Each number is 200 + 40 x the weight over its row's rms, rounded and kept within 0 to 999. Layers, rows and columns count from 0. The size before them is the row's rms in percent of the matrix's.

# layer 11 attention output, 128x128, rms 0.358, rows 0-99, columns 96-127
098,208,190,172,194,232,206,235,122,179,202,231,137,196,198,149,195,232,209,169,114,146,260,188,215,138,134,283,203,236,213,290,227
103,196,237,71,213,228,203,261,256,152,214,225,205,186,217,185,245,205,62,203,212,205,163,203,228,143,174,108,199,255,247,251,240
088,170,272,158,145,245,143,171,227,124,163,214,159,198,251,166,227,171,195,226,252,223,188,211,188,181,110,240,188,236,219,206,238
101,155,157,221,117,201,222,232,263,168,247,208,177,205,254,272,186,209,164,230,195,176,160,189,200,241,197,204,179,127,120,187,163
103,280,186,254,188,186,112,299,228,263,154,128,240,187,218,166,242,79,200,232,247,254,216,111,155,163,219,231,253,215,212,213,91
093,293,220,276,187,142,218,201,208,257,185,134,235,188,195,200,230,218,190,203,141,232,229,235,199,214,149,216,164,168,109,165,175
101,160,213,177,297,137,161,155,227,186,199,276,225,184,150,225,146,224,151,172,226,189,172,143,197,149,207,258,211,270,185,189,228
107,204,226,203,232,183,231,249,275,269,206,149,164,166,199,239,131,269,171,175,230,241,124,214,142,243,264,158,223,236,264,115,252
107,219,219,259,241,227,163,246,166,157,190,182,110,217,183,233,243,191,182,171,254,253,126,195,187,176,252,180,215,170,254,203,144
103,259,211,220,221,193,226,191,139,183,235,176,138,170,161,156,151,245,245,167,241,263,158,181,105,135,199,188,284,194,171,185,162
102,173,184,183,178,261,212,199,229,253,218,193,112,268,211,220,159,254,329,204,338,202,142,211,226,194,226,148,208,240,166,188,182
088,220,161,177,187,235,252,232,158,192,175,245,174,220,101,200,173,160,151,145,235,181,241,193,213,263,164,197,187,199,251,201,159
095,159,149,156,152,218,232,222,196,201,221,159,181,256,209,173,240,260,195,195,310,236,162,156,213,199,262,222,205,51,246,185,250
099,227,243,127,230,215,225,208,183,159,177,200,101,138,223,250,184,214,196,111,189,298,163,189,191,143,160,199,227,123,257,186,159
099,195,265,226,175,177,206,196,190,187,282,222,281,257,197,270,171,160,196,186,116,174,175,182,178,231,244,203,190,228,253,148,140
092,184,152,163,290,239,128,158,212,157,177,181,178,156,202,195,231,210,121,221,99,200,162,254,212,188,180,123,114,200,137,245,185
096,221,252,184,194,264,194,145,98,232,192,264,173,234,238,221,229,108,131,97,154,168,210,217,167,227,193,193,234,192,183,211,207
094,249,157,244,240,194,209,282,173,139,297,268,215,233,243,153,161,167,219,201,197,161,240,200,215,251,164,177,165,207,192,232,239
093,178,199,156,222,146,192,165,207,191,219,249,187,133,132,201,225,217,168,220,258,258,184,263,185,191,298,173,162,185,243,188,221
106,268,169,187,260,129,146,221,158,127,247,170,241,199,176,126,212,249,114,234,279,242,208,236,195,140,140,161,125,225,260,196,191
122,197,131,223,180,181,209,172,219,188,277,126,186,186,122,144,233,198,234,116,210,240,255,140,198,172,147,219,202,181,298,204,238
108,199,199,207,237,158,157,163,250,175,189,213,226,142,154,204,167,232,211,211,238,145,153,139,177,105,93,240,205,135,243,248,148
101,254,156,180,217,167,187,126,129,222,230,253,212,115,227,182,238,241,197,189,229,141,212,158,251,180,222,234,195,190,179,142,223
105,201,183,166,114,250,156,256,194,137,168,243,255,310,153,210,243,201,276,160,163,191,192,178,161,179,249,194,220,188,191,253,195
115,150,157,220,233,79,126,217,80,229,274,171,181,186,257,140,140,215,221,203,170,220,136,275,254,176,228,234,215,145,225,244,196
107,232,129,112,163,157,255,186,198,216,196,141,245,221,150,260,242,250,269,189,158,209,147,241,196,188,212,170,216,192,188,172,212
076,95,171,207,222,260,223,200,169,213,190,149,231,204,108,236,242,225,237,252,179,191,226,226,242,157,227,216,155,233,182,192,190
095,234,238,113,225,179,158,147,136,167,203,261,174,178,156,210,107,199,258,250,187,212,277,254,109,178,187,156,154,267,196,198,142
096,231,228,218,179,224,332,204,222,226,179,232,169,156,137,176,159,166,264,198,252,231,202,179,202,163,232,69,177,148,229,190,254
106,189,112,259,230,251,238,249,253,131,175,239,201,220,208,244,138,164,154,172,215,214,269,199,240,169,154,150,291,158,227,169,259
105,150,171,226,198,154,178,213,218,272,203,285,86,224,96,210,252,172,242,224,216,218,207,247,144,252,219,168,194,119,281,213,170
099,257,168,154,230,170,197,230,216,133,144,240,276,258,235,221,122,220,172,313,234,91,251,201,145,197,200,216,218,193,205,229,243
096,267,278,126,180,230,173,142,245,287,152,261,224,241,169,205,249,227,191,270,211,279,129,215,296,176,134,138,233,193,165,83,186
094,189,265,190,189,268,213,208,166,210,298,191,190,251,160,242,215,230,109,233,172,230,158,214,195,145,198,274,178,152,158,222,197
106,204,155,284,298,166,176,204,200,196,194,173,252,110,145,299,195,178,104,157,182,253,264,249,118,206,197,244,153,222,272,173,290
088,153,258,156,168,231,291,163,236,177,320,231,186,143,254,213,145,122,189,257,161,235,250,198,149,145,186,219,249,169,207,224,147
094,158,156,82,172,248,190,206,195,246,180,220,195,246,209,204,228,212,127,220,168,218,183,243,151,273,125,186,188,196,208,137,177
106,212,192,299,71,161,153,191,258,198,272,219,216,167,198,114,200,169,189,200,109,211,301,152,225,123,256,194,229,246,190,178,218
109,216,232,164,165,209,295,194,230,169,269,216,311,313,190,245,246,236,198,192,182,184,252,233,111,186,222,164,151,234,158,270,267
101,289,234,270,183,181,262,178,174,227,182,213,265,164,158,184,270,140,175,179,149,196,179,225,236,268,174,217,110,222,216,264,185
093,230,126,191,293,183,149,195,173,280,205,308,133,199,179,242,217,170,140,212,209,175,203,254,151,109,170,171,272,226,150,158,157
108,206,172,258,245,202,177,191,189,200,222,257,217,233,194,178,210,274,221,190,196,151,236,200,148,250,195,281,162,266,306,190,125
093,193,226,157,131,157,209,274,179,274,174,129,217,251,177,225,247,190,172,254,253,213,229,237,138,175,237,136,163,121,300,210,158
105,106,190,201,233,154,161,188,192,182,140,138,203,274,174,104,178,189,234,209,253,215,160,163,220,164,177,247,231,170,138,174,268
092,288,189,133,206,251,234,207,148,209,203,213,203,210,89,248,173,231,194,202,208,221,243,306,210,128,234,138,217,195,231,167,252
098,160,173,177,272,218,137,213,288,279,244,179,150,276,157,245,147,180,173,248,169,259,206,134,137,250,192,215,197,111,155,187,160
098,187,244,223,215,196,152,256,249,297,217,178,141,147,210,147,158,190,218,212,240,160,259,190,272,179,186,128,145,246,129,248,122
104,222,233,168,210,188,259,219,217,225,245,196,263,262,173,216,265,178,156,192,196,306,159,235,135,183,188,211,222,246,131,281,185
103,203,264,208,222,170,238,162,163,142,166,174,138,188,190,192,186,192,219,106,193,166,245,198,171,167,136,224,156,178,206,132,160
082,203,204,166,176,116,166,159,168,274,160,233,161,166,284,216,222,218,170,253,211,130,195,148,165,142,297,194,267,243,195,219,179
107,286,190,265,219,210,257,143,203,234,183,201,198,183,203,220,164,140,252,283,215,202,260,191,184,192,174,181,151,153,271,183,147
094,252,107,215,223,201,196,235,227,287,320,199,216,241,161,137,183,238,264,189,196,197,189,236,185,182,188,228,188,213,153,196,237
094,195,253,200,202,195,207,145,181,195,100,261,259,166,272,193,193,276,184,110,223,306,177,215,175,216,184,171,137,161,249,217,243
111,213,217,164,250,179,228,136,185,238,217,214,263,237,232,275,221,156,212,258,207,232,287,187,210,196,179,163,270,212,206,145,172
108,245,267,198,85,225,163,216,143,207,125,206,195,237,194,161,172,288,242,143,178,98,252,172,202,206,171,201,164,175,262,179,264
105,203,178,229,167,117,179,143,268,210,139,227,132,144,109,215,185,191,95,173,260,235,179,234,239,280,160,205,145,173,140,207,164
092,96,203,225,154,169,267,196,173,237,161,218,205,212,199,164,248,166,106,222,153,206,162,202,276,192,147,151,227,213,144,187,276
100,285,289,212,212,136,256,257,174,175,259,176,139,189,244,204,210,191,206,241,237,156,161,140,242,237,147,224,192,132,218,223,207
099,240,170,238,225,188,251,197,205,217,266,189,149,152,126,190,186,248,218,133,230,234,181,249,105,220,180,216,260,203,217,152,284
107,235,226,283,270,225,179,179,149,165,187,234,136,167,185,246,268,275,227,118,59,146,197,195,220,241,240,105,208,198,185,190,155
098,259,200,224,241,121,198,200,189,182,215,243,236,236,208,167,183,220,240,132,121,251,163,162,287,258,201,246,184,172,260,244,166
096,154,233,247,212,198,220,150,165,196,166,172,276,217,205,164,204,229,232,210,256,160,196,200,258,167,169,279,263,203,203,256,195
100,267,247,176,248,157,238,158,264,223,167,163,210,174,277,179,304,288,212,162,154,130,172,155,116,142,243,237,249,198,139,218,232
094,180,233,190,202,163,233,232,211,189,222,154,212,201,236,154,216,165,212,211,365,144,119,185,191,235,146,225,243,272,191,200,119
091,235,201,164,163,143,189,255,200,280,239,195,184,210,171,212,164,175,124,269,179,219,194,171,122,160,227,238,241,197,231,254,201
107,176,272,214,200,181,164,214,188,140,234,260,156,195,220,164,262,124,228,199,202,220,190,255,93,183,203,154,204,226,200,141,194
108,200,211,186,212,183,193,216,169,183,177,155,168,173,206,228,170,247,154,250,256,232,247,211,260,269,218,261,190,138,253,190,165
150,204,180,164,154,219,177,237,154,200,238,202,162,194,184,242,156,230,271,192,181,211,183,190,204,231,183,218,191,300,138,196,202
103,242,166,178,153,208,228,116,151,285,140,232,241,299,227,156,142,146,107,187,129,238,171,171,202,288,160,223,149,170,201,210,171
099,287,133,259,177,217,185,200,214,172,119,132,241,243,233,181,229,179,239,260,127,246,199,193,162,233,136,221,220,164,157,218,163
103,190,185,198,245,233,197,166,165,262,182,198,230,138,205,109,182,144,218,210,186,236,131,163,164,205,214,234,229,270,268,215,258
132,235,193,165,275,197,177,117,197,140,226,136,244,187,221,184,173,205,207,206,143,235,187,138,150,204,205,167,178,181,112,222,203
092,190,329,230,269,171,141,220,182,110,227,214,151,241,174,194,224,238,156,186,175,217,249,169,220,210,217,224,176,223,241,201,184
092,171,192,180,272,214,180,204,248,174,232,263,158,145,255,243,229,249,209,220,232,171,218,160,249,216,138,223,155,189,249,262,206
098,233,223,178,189,220,193,324,242,185,166,181,194,224,160,272,178,152,242,229,160,264,131,236,243,219,221,282,139,164,268,114,134
095,206,169,202,229,159,256,129,234,226,213,117,200,222,188,199,200,242,245,266,89,240,155,148,186,247,211,195,210,290,182,237,252
084,193,252,209,206,190,172,263,207,133,103,239,179,270,206,86,254,188,213,214,155,181,212,187,200,203,229,229,293,201,262,232,201
094,256,202,149,214,231,183,160,224,159,204,203,233,218,245,264,140,227,223,125,221,209,244,198,198,238,183,278,120,185,196,303,136
105,212,168,141,191,187,270,262,130,186,251,227,226,228,181,181,204,283,279,248,278,249,191,170,153,231,170,148,148,89,238,162,217
092,206,246,101,105,143,202,212,235,184,235,210,244,221,183,183,151,178,249,125,312,199,168,186,243,170,169,184,224,243,234,193,224
102,179,155,223,201,181,226,137,183,217,192,144,111,279,275,214,190,219,139,224,235,263,187,170,258,179,161,111,197,241,272,290,158
099,187,248,275,171,180,275,209,121,195,170,133,195,241,134,207,151,187,182,251,203,222,135,283,221,169,221,304,186,244,238,299,182
104,219,241,159,200,120,205,206,251,231,216,209,207,227,222,91,185,266,206,127,203,181,316,174,243,62,172,174,195,277,231,162,119
099,101,163,208,189,251,180,216,154,209,149,157,266,208,195,115,125,163,190,155,188,263,167,120,256,237,211,190,194,229,187,221,146
094,144,287,244,228,228,208,185,227,257,273,220,207,196,197,94,154,241,175,180,231,240,291,172,207,146,200,228,187,203,160,146,194
093,120,178,146,183,255,271,189,219,164,129,209,199,172,170,223,151,149,180,271,166,278,200,124,190,122,205,184,244,194,163,192,197
097,260,222,201,227,249,196,214,171,198,376,116,144,221,146,192,235,222,201,337,228,263,172,258,267,144,201,187,208,217,218,260,182
095,220,204,96,210,234,144,272,252,236,232,144,173,183,244,184,205,221,204,91,203,193,180,223,203,220,191,195,145,204,182,278,158
114,241,228,112,206,241,107,208,201,193,241,272,218,167,194,199,116,195,221,262,254,171,188,185,180,233,232,158,163,224,205,275,280
096,186,220,193,142,190,160,222,240,212,166,277,325,231,156,148,136,156,155,173,191,161,116,128,204,173,155,224,181,184,177,157,222
100,179,177,240,177,158,184,170,262,152,189,153,183,211,191,240,242,200,199,126,243,231,142,217,168,134,243,190,136,182,227,246,195
096,284,184,114,281,259,220,220,189,125,154,91,170,211,231,182,172,194,163,266,166,171,235,178,229,200,237,179,172,247,180,90,211
091,158,185,142,157,233,186,111,186,160,221,327,156,166,282,148,109,194,249,170,166,245,122,247,152,168,206,234,164,223,179,258,256
103,174,221,227,187,199,147,220,182,175,190,162,188,247,212,158,136,115,201,227,147,191,197,153,119,186,131,182,245,241,282,209,241
106,226,237,173,167,206,218,199,254,110,215,165,218,223,142,169,136,176,199,195,189,173,110,232,200,229,193,124,254,192,293,289,191
084,244,214,217,191,259,225,158,183,197,238,214,226,211,162,226,205,174,160,161,244,187,206,161,218,205,171,261,253,224,210,216,212
096,166,122,164,149,203,134,205,221,199,229,112,249,223,251,230,188,204,211,195,194,241,159,191,228,214,223,193,175,274,174,292,176
100,242,146,216,192,192,175,251,212,133,163,184,143,201,289,182,145,205,195,218,172,273,258,230,148,132,116,247,156,146,212,213,248
090,162,158,263,209,213,204,169,149,174,165,234,164,199,263,170,186,189,145,108,219,262,233,257,239,111,274,206,251,150,193,201,201
093,166,253,218,223,192,174,202,215,175,172,213,213,177,218,309,166,186,184,203,168,129,141,167,220,277,145,229,216,221,166,175,227